From a checkpoint of a small transformer trained on Wikipedia.
Size: 14 layers, width 768, 12 heads of 64, MLP 1024 SwiGLU.
Architecture: RMSNorm before each block, rotary positions, no biases in attention or MLP, tied embeddings.
Training: a variant of SOAP for these matrices, 981M tokens, 5136 steps.
Each number is 500 + 50 x the weight over its row's rms, rounded and kept within 0 to 999. Layers, rows and columns count from 0. Numbers have three digits each. The size before them is the row's rms in percent of the matrix's.

# up: layer 9 MLP up, 1024x768, rms 0.0976, rows 431-497, columns 448-511
# down: layer 9 MLP down (transposed), 1024x768, rms 0.0952, rows 431-497, columns 448-511
# gate: layer 9 MLP gate, 1024x768, rms 0.0918, rows 432-497, columns 448-511
up431 101:452459564505583472424550534545530571486556536506518470515550456479547554479416560530601435591358545487575487454536460526428512487507464577453427525477496459480560588410434434460582507459486487
down431 098:580459493497591437393480412530560451488346440521521493526531533491464436563538510516479481529408514500473404550614583508476435542373483476511465450527532502528480423539516469576474503390551460
gate432 099:474554502472497483571364596553488533590576565535518519513503538499529565478492518481463521436512491450528463438503459488446505413507465519480488495481515474583502567542474507495440565527542481
up432 097:531599430540575484497432565607405491607474537481528582490421513441529592535534516458410492463555506495438498396504490515586482534532560603501496520496559534573510534484428483449441525556487485
down432 089:545562506520518560514405498512546461453418559494561466584563513550511462631449514594395592489483526459419468507455381466446454525497462523438504508404472483593521602520446495466447519501463518
gate433 108:423488429488441452528660487474462422471479506383483546501551481543460606469558455438536445470565472514508479525627482541465540440488471550543499507496499383551524469477508454450557417463471553
up433 101:446437484485449446446533589531494513474534513487552598494571409489558598559543424465497602461564454487569442491510550522507463448557529534521424476504537533531428503562527517411526378546526448
down433 104:482462521511451427420496486522526495545536469473553529417514584596546533546573442465582603534563487518550555483508576471502570526488540464525479498522495442455504440527468497454465486481517428
gate434 095:518558520561492443497529532476476567455536510541499494431480454444469486572497505476526482565492477520486555451560557473527514468544584482474466490559502474416412541500477453592476448509479463
up434 097:531476578438513474535522481519510488525480487537583446542516419492498476493522463485507557506423509486549457477496440527585445489553411602557497500471632484555514505583549532485423436505485507
down434 101:548479467444439458535460563558484515487510429504560515508523458377498553564466416456431452503561444471560454482551524535465455491534577502440466522502565511443457498501490503547455563427571520
gate435 099:482564486506494466574403495528464493513577481463424478435553440593587462458489533483473473468562455373525522538566516432463461545493460452468539521486502452498504501493500455494494575550489553
up435 101:530457515552514517514445476473506494461537462459454540557555423457503462517504568513563498478562501520440491458529522477498497555453558394425400530509481496620592474555480433493567517559429474
down435 105:448479618414506597451443474444549440501496440557522429552508576511484563460487600478447431546480419442488551455578534355468517374494505557487461484455526541432424548622462446523428551452501473
gate436 096:621556489456530568468471578531445502452540448491494534511631575541579455475467425583520428371505523547491520440533489515527456561481519517484514563517514592465484500453406464431558438386472575
up436 097:512543505476535496420460485434480542550495468413466443478515541568492489453538584565548451513487433573475465505512503519536491500607499456518484480513478496439544431484487547558603528541439405
down436 096:562508409478536489579547535500434479502504473433458469502482458549535417540418546470524581482450550632617458488594517516510401483515471529506450472604404358538452463503502523509493555510457548
gate437 101:609477478466486514491533538393467502538505469547447476591540492500460470481498450568505537589530430520433515528528451611467500457542542513546492464507471562490569592464489543491413508531575538
up437 100:451531538559547516464578509440435512553506510447562418464539553481454556474433523583451493451486469515478500555411375504548539577529530562544552461473523431512519451401538451538404418525502549
down437 102:463469576530507504507414563474480512493509532424442466453506429441417533544478505490461519584470466471471492493486504512560488484554450518527490491568467517537521525360461507512404451488460482
gate438 101:534531542527532527528511559476541428493462545435523541496544462456510471553518592486407557465477425414509548517476487517549370404443520439474509500560478507502547547540548465542445493465491478
up438 097:472498546463488475519500476457513501569568442358467473518506504474558520571500415652507575557497608516453505470522414509505476383486456414488411504577482492570519380530501546589448520521547428
down438 103:407576453526570545525473462517452538575446463483480508527449508538418517537559490514501588451461501472528527494482462491485375536587513568510656556479412482475502504596428559532500463488481484
gate439 101:470503479555546516480563502531502518464478537475466525469492594579558464495427574545457471608565517552471549448577426486481532523553534435470536489435540544461444423427421355527529504527562481
up439 099:518571546558539550417473509400568468489426436472511575562452516463425550584500522548489504491463498538522490502471423447459438537554480475539510578547451557452451521408464510520507608569546476
down439 102:533483448502389476518517500540458478561518507448479488468599509378619490496490546513547505536544511589518545547449474495545474581534496516493530572534380580532525469529455517550537488469496463
gate440 104:479491510543550552569472505476487454509519626542580409400491459447507478525581469523488538494504476550469474485482543553456529537516516508407484482539453480543419472488475561466610522447435440
up440 103:462524439454558432457533493414456436420493482497490537492522538506520482477521516492518518456613479549524463518481522565518518574423449541457460472464550519469524401460469621553537515488426557
down440 102:502546547450522549478491469458511476436534493633380507472489434553441548434503513498454545503545522489572494538453460366426543452522546551464514425488485440518573479455524494503466516487518546
gate441 094:401506542525522569565530470547446423435436483466489388453498494414555570410494561607525514509477506453311547445530550469514477511521519500532465394590459519523453491555458524459487529518423621
up441 095:467449489459431549421539570563540440499446472594528551549518457455537491470435515464534396526486488496488551537509490540530456448626413518557550468555514453486484484563539501378514540464545469
down441 094:432536398563549602501474500508553564448512487613554512463587541599549468464439556494561542515499549475512549380434475495458481533568444445464492518474538607517529561539538469537437490558429590
gate442 099:456468526420477472575452420467460495540471585417391434522483486510448505504571477554453567437497511486597551508553489508512517397542463477506434589533502469445582636407553465543502509524438551
up442 101:495560566480516579457442607456597516557571534435546493501527642534473466435445505520484552598443469521527493478469456476588495537505495563531512501466394473448464507514500540516436481644457582
down442 101:525442500513521538517494541581465486504438452473616542588467494529458526482508552443480520524428444476528442599565402464515510456483443494550514529547631541549506507591529445464512498459573590
gate443 100:522514533497351474467497497481455505495484519449432512529531500478535463459476520527387510375495534543409526546500604482483556454499455521543519594520480619608428546530503405412445427436483527
up443 099:515553474511499593479551490545511467519496448477450472509591468507432475524439536534488483496505586406523533517478580493507497442464425484493522476528481495433592445509517596516472597539558546
down443 101:453426485430515545498491449501554440436526503516501517529552477424480439518488478489479625493461436494520510529506510552439482503443565461536541572521500590536501508452584436548476474505447496
gate444 096:469506528549490509536513497485469592447449496500508485533429445508509457619537445548503554465582508551514457438527480611543507518488570461484552490440482436561501460427616469548468500446562497
up444 096:454480494538472397540415516575507440560356464492455577500498470347450381469501435514500515552606541441480495512461409513487473585456532540515424551513582486561475434426436459515518509440511522
down444 095:473510458443525405537526472569495531480457451500486514542502483396466488498480541543524493543510488572491550415418536546568544461534542580395508494521460496565458474445471516520490488492524431
gate445 101:583469523508385578447497518499570493427486480570508402391532455509501571463503526532481514570476506523498428552518562441389483532416445473541498446511508524575578518556527565591547420451501463
up445 101:431475471581536427477384544516493405610549498437502474442488522541531544543490487658548537524467438461515470540483484427499530538491488491512414420481536484414533465413505578482507572473494561
down445 104:450494534549531484466455562474569534446550576532512497571426543460487458474446533440504527530463509546502588460546477474495465435489620513472525480529529556459544492550418557500567505515546493
gate446 101:467491518444476529570604381433517515523492499579559483478419559456516505518517403548583545419571433448468515563497556498579474563424550504511395491468453479530508481573510450424574500541424532
up446 100:418568555513449513401509484527496588497491626484503569490457457422538410579486468537571463614443428500491482450523444515521490528497549613584487542586495354488510545504504532549485492494514572
down446 100:489507401490487560547511450432446527435528536540525540472464522600543502576505409477455515542578547480431615591511416428493458538540441458583472459478465480500465435421560531475485478493571415
gate447 102:516530479537522542506552492459491619500598557522446524437483473498435523475572521532537454559526520489549502537415471468457561480560497553576480471510478395557404500467479550465555490487501510
up447 098:565488515552460473481515491476446397572424549508445434525564470591426550491398489500605574510494426530502502540479413457548414434493482408403404444436498548516508477526478506448549515519464524
down447 097:455503413505496516479524564445445467507594450420513397505503470425580518487526547465463556396593386488525429555535535541618520433513465494501506509351558497519483591492467481338456499436656451
gate448 096:546541508449519462464436565507488478477403518409474530489508499529562499570425515467531529474572487411570478531485503578557494433445465554564501527503504494473491449527584457540535398444463427
up448 100:456492461585450329498538477491458490489599468537490424473551542497519502535538463449510498511510480435532523466474478549411474600491418429476464560496421543523543447480510567457510523437558553
down448 098:525489531478452563569491550533566474438449619559536453512479470540417468541457385443505519515482437492506503564485548482490491458439547517543486445487504508469600607501487570669522520516468491
gate449 105:490574516548501541471501520464467434519469468505474556476471492535457504580531470488567485508458449544469504498593542487514537498533456519475430466533588547467556532503537541513582517448662524
up449 105:512428507404531412492510517598426523639426576457624478482537460504572555504532490447464531570468404503623581557536437583552561471519510431448463491574531461530483438403466389491475499385464535
down449 099:532514543568513560547509447562573607534563583586491483523494504516441548500450581598514479422648459578489504493542407485387526490576494563491542456509453479582510418400481464497515450518509491
gate450 108:457580468465465525502493486485500499442537491505463414478477518551425515540568506487477501581542567556514535439516484532490487435488599537561547499419514504502406511536455463440512486536447457
up450 112:460549460546602495480517533534451540575459509489544502449487480592499469495575464517481548542490508473533509468482530491464588501504599472542587479511475516524484516498510402455499570420520486
down450 099:493541535495437469548403524539503480480484526540513495486505491555513513443448506454575507459517466510478574518543562514467569441576469516472440464463609518485428589431410444461587491506467498
gate451 103:504624489488578453573503505443541505501507484531527403494489457495562547659487445530555488453492489556542551558510498501528567429449469439526547545479510614501575471474484492504436437500624426
up451 105:511478537559464516449565497543500526466443547489528602487457537508468530536544405468552598609527481497513477541536490554553455494417439491544491476501545511551459402546447491491418639495565464
down451 106:489465534540494523447503424444507585501539495529533540505461517500454473533477577523570521504439496513544458510578475471576452438538427488464455449454352471487589490547454525560480529494612459
gate452 097:350430583546526429528569452552533482490437570466588559532534497490455400403376457482567489452563475516455445557486546512494614464566456451562457500540492458521493482504453581420552523465544404
up452 097:449562431434510501448513482525469528522540410532644450560629551493491483572464460523443407476513420410537485557540453430507490486482473468436516480459456564502587475468508477494535465522496557
down452 094:432488524520492559491525475500454433516478470430484440549629512551447556473520460513550549413498524462466562437463534476583530481590568405515464469566451442476516390541435525543407520477550541
gate453 101:512537627483472548441527466447526490598494514465446567416518465527538435526511440564462588426559512548507611481563394518548398483439524499431528639476430513486509526470568479515494505485530506
up453 101:544551429458484561572488459551444502479531519525555553458612476501481578475466488512411543454590546399446462461557616490472619416522463456542543604458563481466528514453487416549482456511523469
down453 101:456487525516523573495484515471467445473407483510529537533434506437529429533487563447525466511635548533495532552499596504544364479543519460502514477535567466572477434412488485544567520493590450
gate454 100:417556532505441478488566473460486382542494520480522631485563535481530473502529428497587472507506565482584503568486522464487526495415474455591533606467549521498454596510430554581527559665558418
up454 099:411419534476440539513494459567502397475474415475447572506459484485492522535541448562533483548429512574455490542467454456513495535428475383488504475498417526465479535532478496581494522556499559
down454 097:421527475463527457507553471435536467573559523487585547517524504499532559441494485377497523510463438415510464528504448502449445560502467469429442467400514553477505536464535525538544406534515377
gate455 102:432454538554567629485431608480483446543520532555519514513421490508533439514471504570541478522438475486521472466480470494440489333424519541538460440489494384511519457578464448471409514523532459
up455 098:536493483479552553522539449532477591515532470481578485504446488503426519547500494519535464538573520448458430513503541481533532535570598429513604406469584477468565526514464528467507477540438375
down455 102:506495478535518508473550508531556561520562402536539554525472571529557491484443605540503479518508550434463433449552472660422438481508494560603532533448512502505483558491445565532472581469448473
gate456 099:483484454539513550528581465473467427542463475575528471423555482378428496572450417429543458469491490492480557532434502486558532537472452494455481480468535423513531517376468431582472463491412478
up456 099:430420448528572383379506427390472487562502512407593486506520540557526460501455498481510566572462591499411519567450526496432512511418496521472574499388569416513563543603603551625523531545391597
down456 103:511555485526523517415525468473541394507489435479525496468578486463527458487445421540475531554403509512621460469465453528563487492532448510438405409493549506409491534453541510535460429573511566
gate457 099:546489543503539448527478506579482524484536454506479391547440574477524432478585481516503512565499512460507506547597477479564494484484418453516479527531545563464469500515532490571501587527590484
up457 103:557471472475510463413511523437492505530406472495458490533478509472406546493483483481470555525526527521426422491410448492486577487386524468503594538490578414497530507498519515500453464452640517
down457 102:529464481430523492464514534579466532525443427526475546474374465453431457480508500401456584474504499521476469452497572508627525501442447536543515521391583519579463446520504518464510625468554505
gate458 101:543472556476528536503469477524488451470497459539585466457488471526502474464488636534524470515487443524416520491611535476554406588481543563539504569439495560503482510553440414440492495539544438
up458 104:525457475577642495549477458510610475483500470481491587343479402502485490440437506503479419557477463568534500490491472532425382483523551533489497515597509578492479439552490475401455485506429471
down458 103:495494484551570423472418570407524542571532546394464416450473525464475491432455452535508483492450564461536485540505480562478520544566481552549526557482493530503498516424510547508550572511502460
gate459 096:496548488444489546435480491492536433469486558470521499490494508477540473441430562443475480509503416640517470442556520508531476519553437483579440414503597486481569541563528432468515518531567562
up459 095:531436517422551488478479603461530550533541405475580507478396497577532499571461477538480426501551552514521532598511449482530546527490504478422501473425488397511531460510507434494620521517551465
down459 098:469518489500581521479458460514517491488584531518378567554504497492441656525522528476481455583473481466456463447421529533559535499540497536531563586511482484464434495532456492504474474465590607
gate460 097:466427501531435500515506523504485482505463391510492408511495573479491490451567468480502579465574495414546609553420559486550446410449406545526525531493541460523531545449541349507510560530480384
up460 102:490516570513466539471421558492541532489501553480499605452446523467518530521477446552540449409466569449512420505511491453403495526501513577400402550538415483569513549507458521570542529506549509
down460 098:515544451387453534411426427457535494495527474456490529429546510500441450478525513507463647523470591416431485505469517490493497536475483523504497516523470483515537506553416489442418476446450445
gate461 097:531543519517545450456431486452532446571460471605598521529477452580505499516472484434513594434450513493408545539574576468457525437454380439514562470441408434479582510563535509477422457488548443
up461 098:526496564477529471442490566515425589497488495555465456509495517539442501551457432550468524612532429540455528478457377517468608552454614450431474496549515535528461496532474492547577501458597538
down461 101:441406477512524456616490517481569469556467503577439441503400526434535657461518461444561553499461461465502454533487493379489521503385488468587397404568497485498495551543533516509499512450549641
gate462 093:557433551507499567489521501433536493490483511535426447483487470465505505571489549405452458470550460460460551456510549525519583481479504524449438577485536462503477527471587457539439516545507450
up462 092:580447547544367451476529517552505484500485479443577549430588524457537400497514476579501537456560451548465549495549439464474579400541499529443443462528463544550530572572466468492517482560488495
down462 103:491520514479577539480444472490413508514489459519519507625436542578430502451448516566493451588432431483547441481471489462469449497470508415493542565413501481483454464496561449507537573458493537
gate463 096:480497517464582464476485562532588502466590455490573532581449459583408581521515479516456518576525538485401438511487443434507559435420476403486498488515465494480513573501495542520517425465504559
up463 099:569531516499506488486385535560538435463394517497441499471517549460537516483474509491487458458553496400466581524423518505493560483492514480467502498507496386445439591449455404482470604575537504
down463 099:467502579487619515470440457526477505560588498534524431513510412460485466470539576526482500450442447553513522445501452529519492479548442543470482483471515578500545495514638422511510478438507437
gate464 096:412537476510607424462427462510480612488470484496509535476549512467546518559539496558464486528532587463493515485457490503508519493585503509391659547448439538554430537475503638482549477449440493
up464 097:572557589591515522411488497494402467471552483517507590476612504530510461457472483539420523406491477444494484477451494512431540408490514520545491457483475563539593485472479510466521488506466548
down464 094:472549548516450530505587580528527452437561539527506458498442506460515591507524572426492495484379510492482586495503517439465449504463443505475520405462486580466484547512546553570471473466559519
gate465 103:414484427400519449562504456512485516411588560529583456572575522453513650506511527484520458505511476497542548550444598590543519589471433509517549468515550454402464503462440420446407462465478550
up465 102:462536461513402568429546444507537545441472535622539478533498445473397536500491647433602594504574528476528525498480562541507422525495560537463472390546525517562583590517516564482440428447506393
down465 098:434562444463504447539534474478569628544487484447525524539545503452495666425462543365492578437477506518541546443542521492480511465544491455474559503525459462504544574501470507528459500492472488
gate466 098:532556443425474555466548421502523435452464510449584493544574562507473454493532536405572601478470442502435498480432537499502459542497500516414516610491505453507429416438475467459514519512524561
up466 098:553430451566499465409443512509618442454532423529543417482549462542541528497549555438458519506505489494409483465469500547598564568531517448384501501460575547486480533481515554558501421527445476
down466 100:437491515531470442523494504551497519598486590527545556555521514524494517471512566519559538527483393575535512504401552560487603573632532480588551471558425466448403496477514504478491406465517397
gate467 103:554522477465457549564470526474445474456506471398589405503494487429502456499468479474512599324520470532404484486553512547427445545529477494445546494483463492475475461530483556504452510446518543
up467 099:509556532527492563523555456542500541562607454462394518466512484491443406499534480483496475440565526538543473546587516483517471493495489576531539509597508511557534573465481521512543422468436524
down467 103:454508574500463585544526504586581570508396468522509427489466445587504431564495532499531474557493483464598532592490481538511490435468487613517516577425484493535449495515549459498427440363497433
gate468 107:594414575533408489606555426391546495483527491395432452455445518433533564569555456451535498469497490414529473584488382480457531519473552553546566490461484490431459471477493476534578526512391480
up468 106:532529444501389515544421539535502513584532585533528473412496458473505476515519411442460462502562512540523578513432532503509582471629398525520440521498508503580527425498453539483529520544446476
down468 106:472557457460424429488510503567497459504513501508496532459498524583509438569495549508455419601525460549507495466494543602520563479551500525570480511506494556488430399417500523434421547488521485
gate469 096:447611476475474529507420545503483517519411509486479565594599570531496497549465485531451460561513420494476537581493515542523419522497455548428396506533368488389508540577439569462566537442436493
up469 100:519491562487535578556526432566471493574433514539438568437546475504559521601448532577439556470469575505532510424523482511591474554474561538573524421505570418494494485543566461511517488554470487
down469 103:466559520509577466580452532418514539561488563547490522424452510490528511506559554487519437482580540454492465511526525490447556465540471465525550413514362465482611518508515556548486525580519463
gate470 096:467446410501517538499536557421453484551445515575520574429502528451471460540517461509509555483603406521463515511601469574497446505486505427472502482451450570474500514522497484486508477567546380
up470 098:610352449507488496496466408533476448507580520474463432471538464484382488486529498424492490533440528470651483483500488477578493445581453486633465475513554559496499512460554474513496557497512550
down470 102:474535507588525485523507497433610504428493492508437583448550471477469603547524459494526505485506426548480410465531480498491522507441513460505547492476454481446536543525541512571405485452525461
gate471 102:481580518437432531552482504489541601547480460469462471438539568457482580464513450480477405503404465444501559429532532524558442527519442450620583519602537472508476504514588443419487504468424535
up471 100:539464520471623508435342512512456458557415512431535427505481460391518434433495539548536502567489399497466491365447455485423487505486583515441554511512531469498485425501499558511448498522619509
down471 101:502437448529513500547490415550527517443484497415531596485503364558483510493551506515539475427486472502413534583497467495567520530522569504434542469468414557523468506493494497511466505476452565
gate472 097:468516604522461486539477542571523545458474569461465597502471482526507436520523359511449626494463596551480489523495506526391488521502523488526482509475499470493548492541547456537419561446551527
up472 100:556544451508557458580552526473620445491467582485570465525407538504534464510490535506507405585505537508491487542582507439427492506530507536525425435520489528541431381552564505543520519566522524
down472 099:582512595574520426458600472533475485575497519547605540555554571520518443490448531500568441466555537494582504504504515404516503505503562503473399491566491486563456421518599477540418441438508559
gate473 103:546442499467438450487524537582489540543519511395523541514614491628503571476518554464486486472514490498476499574538572568492451587480515493499538435431569468581436487471467483508557457498546443
up473 101:458560487401545506579491502408501518417503505504494568566411495433511483498517508400478547507453527438511568406525474624440543422494452475549447430465545484489518481448458512483543499530440528
down473 105:503502467468507525445519495516496586415518470610583557449488466468486499438463491463536546447469526424472461460481445503498417457473369449432470512525553480406487471550419462494591477490459500
gate474 101:472446505411549471492525526463474520415492546624460416433524467516518522568427490483551464530464542542484513573519395488478526447485412485429524414570557461577498455382436476548506403498583538
up474 102:510552544512448596483435451511598503492570521481473456405597440502497535489638509463508510497524565541548578524450411439509496427541624465424377462514491596525564559523546484516509568519469540
down474 098:479534506454472538523456398511363475454553544401457426427433506526591517428457490490378592491585491499431509504414458529541559472456488552516492433520456467464468549426529473454552542567496427
gate475 099:482529535513511462509473487412478501514411373470529504572427494478479512472441479570591539509526433477417522539450489532442476453547482476542542500539548530498519525461439497547515486480536555
up475 101:505365535579467502453569553575506521540572450540577485443535551552531475508474514558516524510448471448473535434551522523483511475501539480439545560487571418500481500445446497398454525581412536
down475 099:474506553597515530458439478414605532495494373478452498557615521554438472534476530602456488531528506530440528580475494606524463525566405533462569491518445469489487477437529501420513530526524533
gate476 102:404470548467391362483598511409523586548427443519501518462535448401524444626522562606385483540567449478415489514431519608572505511501529404586521501509497554466444538501512549516419485477466575
up476 109:468468467560535515492511485470582563504528502525466536449484548465495456567489521426487543530447511436454574512505460541605495461484587501478586527547493391562438557508443499466534480500527460
down476 108:527470547470459455429507534395499490541520508512497509523490431471532571540548443544452512569566575509472550447492475579476562466493579576419541298512639547403493544481479554542526533458496457
gate477 097:501497539522450439550515431555533455544462514467475540526523475540544441499501594478469517485491569466547544494458451557489555472455443465540465509449467469470509524485558524515489484452494567
up477 098:504444512560476445499421527523469478560433540559521392441495490499475460518455542532472598463472511439510470408518493393434483487609524379491484451461513459592468424461586551463487459582476412
down477 104:440446573535488474634473513459508478535541537460541592536486478470537431536544559510567489524398456572451570614579477496546497540484461486561557496493551500446524538515477550441474465499472432
gate478 095:432484538523405490486589521589473474472546462513500427450509471458473528503546496541488450535574421549506523485556498512427466564432424471523444533449470574475497393527576462472410451435490442
up478 100:590519479502425544600481499538462542512493576494425520480502539504569492431462574454528475589465516482499432444504423463492533545501493527320482509553500500611568543490456482525489530408524503
down478 096:558495502483483493462527485456562561500538525469395473521474545573539521474425463491478418481500434397415546480545474438429462562506510539501482489474440510502478507440411433541408485441477540
gate479 102:501487607454495449481475502495487510513534477519515461448563500536422553497476591490526513515491602493467517501473515507392468495498513483504545461498504509495515493423581440469499510426469541
up479 106:503551455511497449443504569589356538529507505589461545442529495477536511551508481563555491508530595545489505394491512368583532481456435553554414579466484514485351481477487488476492498492487463
down479 101:486457521497486571605505461497448493478489494504563467529563523438470524565437420503456509474463492517457562426387607489493560492446517484501504513536562417493453524485460564472407526482528450
gate480 112:481474475509508463445486519517597447479535481547519504574498503506521413484517553524499548414601512523395574493466464456564471472516416607473514551472490540495500466423505514513478553420413459
up480 105:485427526562493421514444482513435530500604548522534512502520497421549412488521527496523575488531513526363513425471517535558485423452526538456514464465501511509457532490566502515441524437479452
down480 094:516493509527472485483381473531532455567577572537476617503515522501532517438497549444417388554559461603584508439500464495519477519646433548474553496477502514471436521433548433497521492526519588
gate481 101:590496495553512562563551513413495620569503469534492454469421550568460546523502434560529428445482514466477535588494482507514513485536519474456447546507491496494502515491540501446589453453612520
up481 101:499506543470500577415599427515441520529498467465536570604460489446530426575436475562480440516476497518478515467515521546484471467501571603463650461495459529540518438549526495455452556540471607
down481 093:548428588473542446516461476415503394486422460481470481611528473494482545430425481484462552540434441424531535494505505524486451512477451515494476510490505504574614450482491523556510503438483536
gate482 095:571437460517486456448550507550453538419500543460496557541561481464472446511539532519424455462565461550478499472472526498638430486538455453483585531461493430427393579616551483548466589576520491
up482 093:524466447619489549544528451411417541420397559430488484561471457521494583550472468484478536493532507506509495476432609523432453417475434445593528482544482446493414491531562441426530550477501498
down482 093:522465510435511561543478523505482535535560468540469525467502498437512524500414511522527484515456418461505501466508455491449503652494544509489527575435500545475517471400446491415563481532465411
gate483 104:525450585556490532542558605553502515432563492546512505483379529452583544539458586509499511609471434510349586542585496530522538478467504527513616519503495587468533484435518684470446462537521600
up483 099:390481356508550520496510425547498419427415518416499476478465503461432580543557509552557469481465517534468529436511477470452541466444494580404460524472536380544537582469534489536466548567474548
down483 106:470461532526523538468478482632436530436385511518480457493465518546528597510447471394542561495592549541461449391435521463409497480500456515477424505539521467512513526468557435504494505422568422
gate484 111:471512502639502563462472550456613565432470457500486505454499379510479425477457438427473439574513546530451591500477533509477555462519453542532485463534459473524357511491521487484552401454562513
up484 110:425552492553529480476493599456611460490484514520556478563528492555478438471554466444556457438438620611505496502495452582542555534540464461520493496447406532501451544495495595501528425473573462
down484 107:384473511497571437555511491493503488567540578554583547496525470561447511487569580484488452382519538559476583463543506514519432448522452423579509513441502481547418466551546442529514415444539540
gate485 101:481533499508562488372495443596492525482532474348408531508513471471535504435470442460422434495564516429587484466540484450500523561476508459616489482471554460498577456561523582562429542361559544
up485 099:452492460566511343530499502527451549463493500492464491491538435459501607620545567497534493524548574510457528543455554561592505485531507550512464495475511425528444526518542504457463423536477538
down485 102:482537508489550468501412582452457500551553409598545479495400454493565569445528549449531387488434509503628464559474445538594565374499530458466461520536498488485461512498512491486527569486526561
gate486 093:552448444514537557494500462489490482516506486480539512514431530521432487496445460460403562478560520538472547436572575430463431486515440532479541539524550521508563510536561561521441457438479474
up486 092:470541474511588353565467550498439489499564409545500438458478541569485519441494574528566550482522538552464564569484522455484499462556506452503535526504428483552487544441415493510554437503531563
down486 088:557447481501545561494603536540569522496586555526486496489460528500507582513525460511449504503509481477449477548602535524497489439513459514594491496498514470474555566557537473481483497514481541
gate487 100:534462424608524482617505523452551525502495428439500398494486517544394512550473480545541494492503485458501484440506585471432499511574527370576468570489528599505489554593474456490565478472508435
up487 097:418437591476568549594491513491540525479505437404553499505443515431421520480521530542468467509457526437537499529398585431544496465460411500510562507496575422545489525399485477421537559585485534
down487 102:541489497457468503563466482507497426527531427429478503464467485516486513453483476557471454561501645540584462532506513450444501491469554457481500505505511436545496521454515484515486445429488571
gate488 099:551489524407498476465569452536449509490538402447397582501560491544462630529456474567533519483561449439499519544557526520489470531436528528617617437484516544431512514434437523548548552413589457
up488 099:500528609424498497493531453541435456551518633556510470521561454489454510500463458441518496472555431515562418538454491497544527467440475524543570451550440448525522467557439517496431524447541530
down488 099:500552401504449465559559535557459541528416503383520460448478498473511535384528411457515483598438540534637483515543545501458560517459496584499591456472467465514426471554484464597514467486482451
gate489 098:598536542539530477485543581498459566560509506454499555493534460558465585479436533470558515462503517467536557565575522518489472604494544501461528482461523473492453549610485421456439553401468549
up489 096:428545461405465564419551498479558456449503499533511495454520550525445459502472599509500477504545547426555537494530565496452529534486493518489591493500482441395474488561517603571508475455539542
down489 099:581502466497489522472434563506489523488584469582518467468485467533478496355458464550506433511538516535487544391552469515464421571494468554422518502453576439474495454515471496461590442557462546
gate490 097:533421397483516515480524480554522454460529484545433483529513446542537548484541612560451392536468484547487606426468494414498369498490450617516545446417479420510518451446493463528462455452453496
up490 095:484511532508530434379502625386534576502431536427530448490453508484504466508469460513572502569426482422482422474478553543431505528508586550536587614428446515463488480561484525548503598504482489
down490 101:538520566404544485546484487515442450586602495532517588398553547536395441529470467433544458584565526541485546592490510428444559535461470436558487591510491487446432491524389522428562550444460536
gate491 100:507525471412471489480506502523465551582577470560438486367528471452465484591608487486536525518542472564435548597504413482538475581496536506453521536541484510531426551494481483440541555488526486
up491 100:539459511416484531570553376471491477506510503477350585522530443567504469455481493514536362507486515495491593505445505490415479501452572439491422521544478478398549490535524466381471498543524458
down491 106:552454484530531460504568464510525460408445529538514535522474577523510451465519532488561433458590461507446586447502532488524479597495559514503525529621525540424520469514512581515492528494551510
gate492 099:504577454454434472520480525486443469498485496603538468551512452511477550472452481481477466532520455559458455488505547489502519436558455533496488569542582524546468481448503464610544594493580383
up492 102:483447521518391439515532567512474432527542516488660484563509453440553524539398525418627416484560501531482425492618517580630604444556519537423410466360619412513524496497436528527495521485480496
down492 104:516485518566490473507473464550391458438551562525427559522539533499495451479460510549521571502602487390519535456531508497521526521472525519472626509529568533540474475452555487476576508536508458
gate493 098:523485500501499532466579486450461551400450376465491577518430446554543572590569496452440484587486436426498563449530445498514392510558551465427428551466502530460521463454501369437556538507526519
up493 103:557481435455465512516492478576476569598588547459559548501548464453581441568577508492484515474474571441512510485519473463445601558472419465484379543449564380487488432552522529496599525539498559
down493 104:554541525466533524573468545439543531576554545482496472501562482509450449420485541540420484510456439482516398441504455606523425546578601558415499623491498574557428448568515446481572446495573495
gate494 098:550423495410565479344595504486531553489511499470518400549540431520563487489428552555607500486420593523458525546450487434622448468522374446446562553523524488484551584498473531465448503522518510
up494 099:509498479591567504505541484448513498496502456559504445448468494463467555552470473501570556540480559479610576510518503514571420389422515523534597498564445470538563469427500467476498563488506568
down494 100:517483491492501442527419508429485520563511561524432422446475479516642493500515500552558448443451474500427522454474580524480417564510471416521486486537513457553574503538524516500509503477496488
gate495 101:489464517442509657496540548472410401580434484471631482490567492415551559463515510543434644577581439577451497582449484415415457545476560502519444410516433511423535438489535542500502341523551537
up495 098:488624455431456511600572559566553520421505484487486559506477392561458418477464540471471508550572490453546460410492480556444509445577501526485492491532427429579435395531443473472464444496459475
down495 101:518600449472542548455508496520568382503459585491395506572457485457624500614398492558472502498490507565488547521532500448541502489536528475374481404572547529542510561498490526599562501401484551
gate496 097:534511544492497505539451560519518491474428544531505447605600490462551606508474458515505473601523522533619574457449423465451429528528429498519442469491576432451455528545581567505486424473520524
up496 098:469501613462483526467554572469498533504529497426478459515540534448468525492504538490519389471511496501462522444417497565451453553598533547531493525503552471531521578525500509482504475464356563
down496 097:403435471585469469538498494382525543509473524513437454464528452489556464486474529576427463528396442509524542476544599537587442511454454494505496421489564589510465605535488564546511466486536367
gate497 097:539427469481502478451470491507497487507430555620535469569632598443515460567497458547489450490544528524550470425493589542410498502534501506513520523478512505446512545496515476532587626507490480
up497 101:603555589512548521530441508490432455504485569533481409527506583531530392511632610494489490479403516563475458505422451434505440492534419550510549556547545611359510524488601483462472506466519480
down497 101:515543504560434457478520487453445469542548578476549482522499596446498487469445534450444519500555514573570485490473523483487498526541431480542471458452554501520448495460488449488478450418431510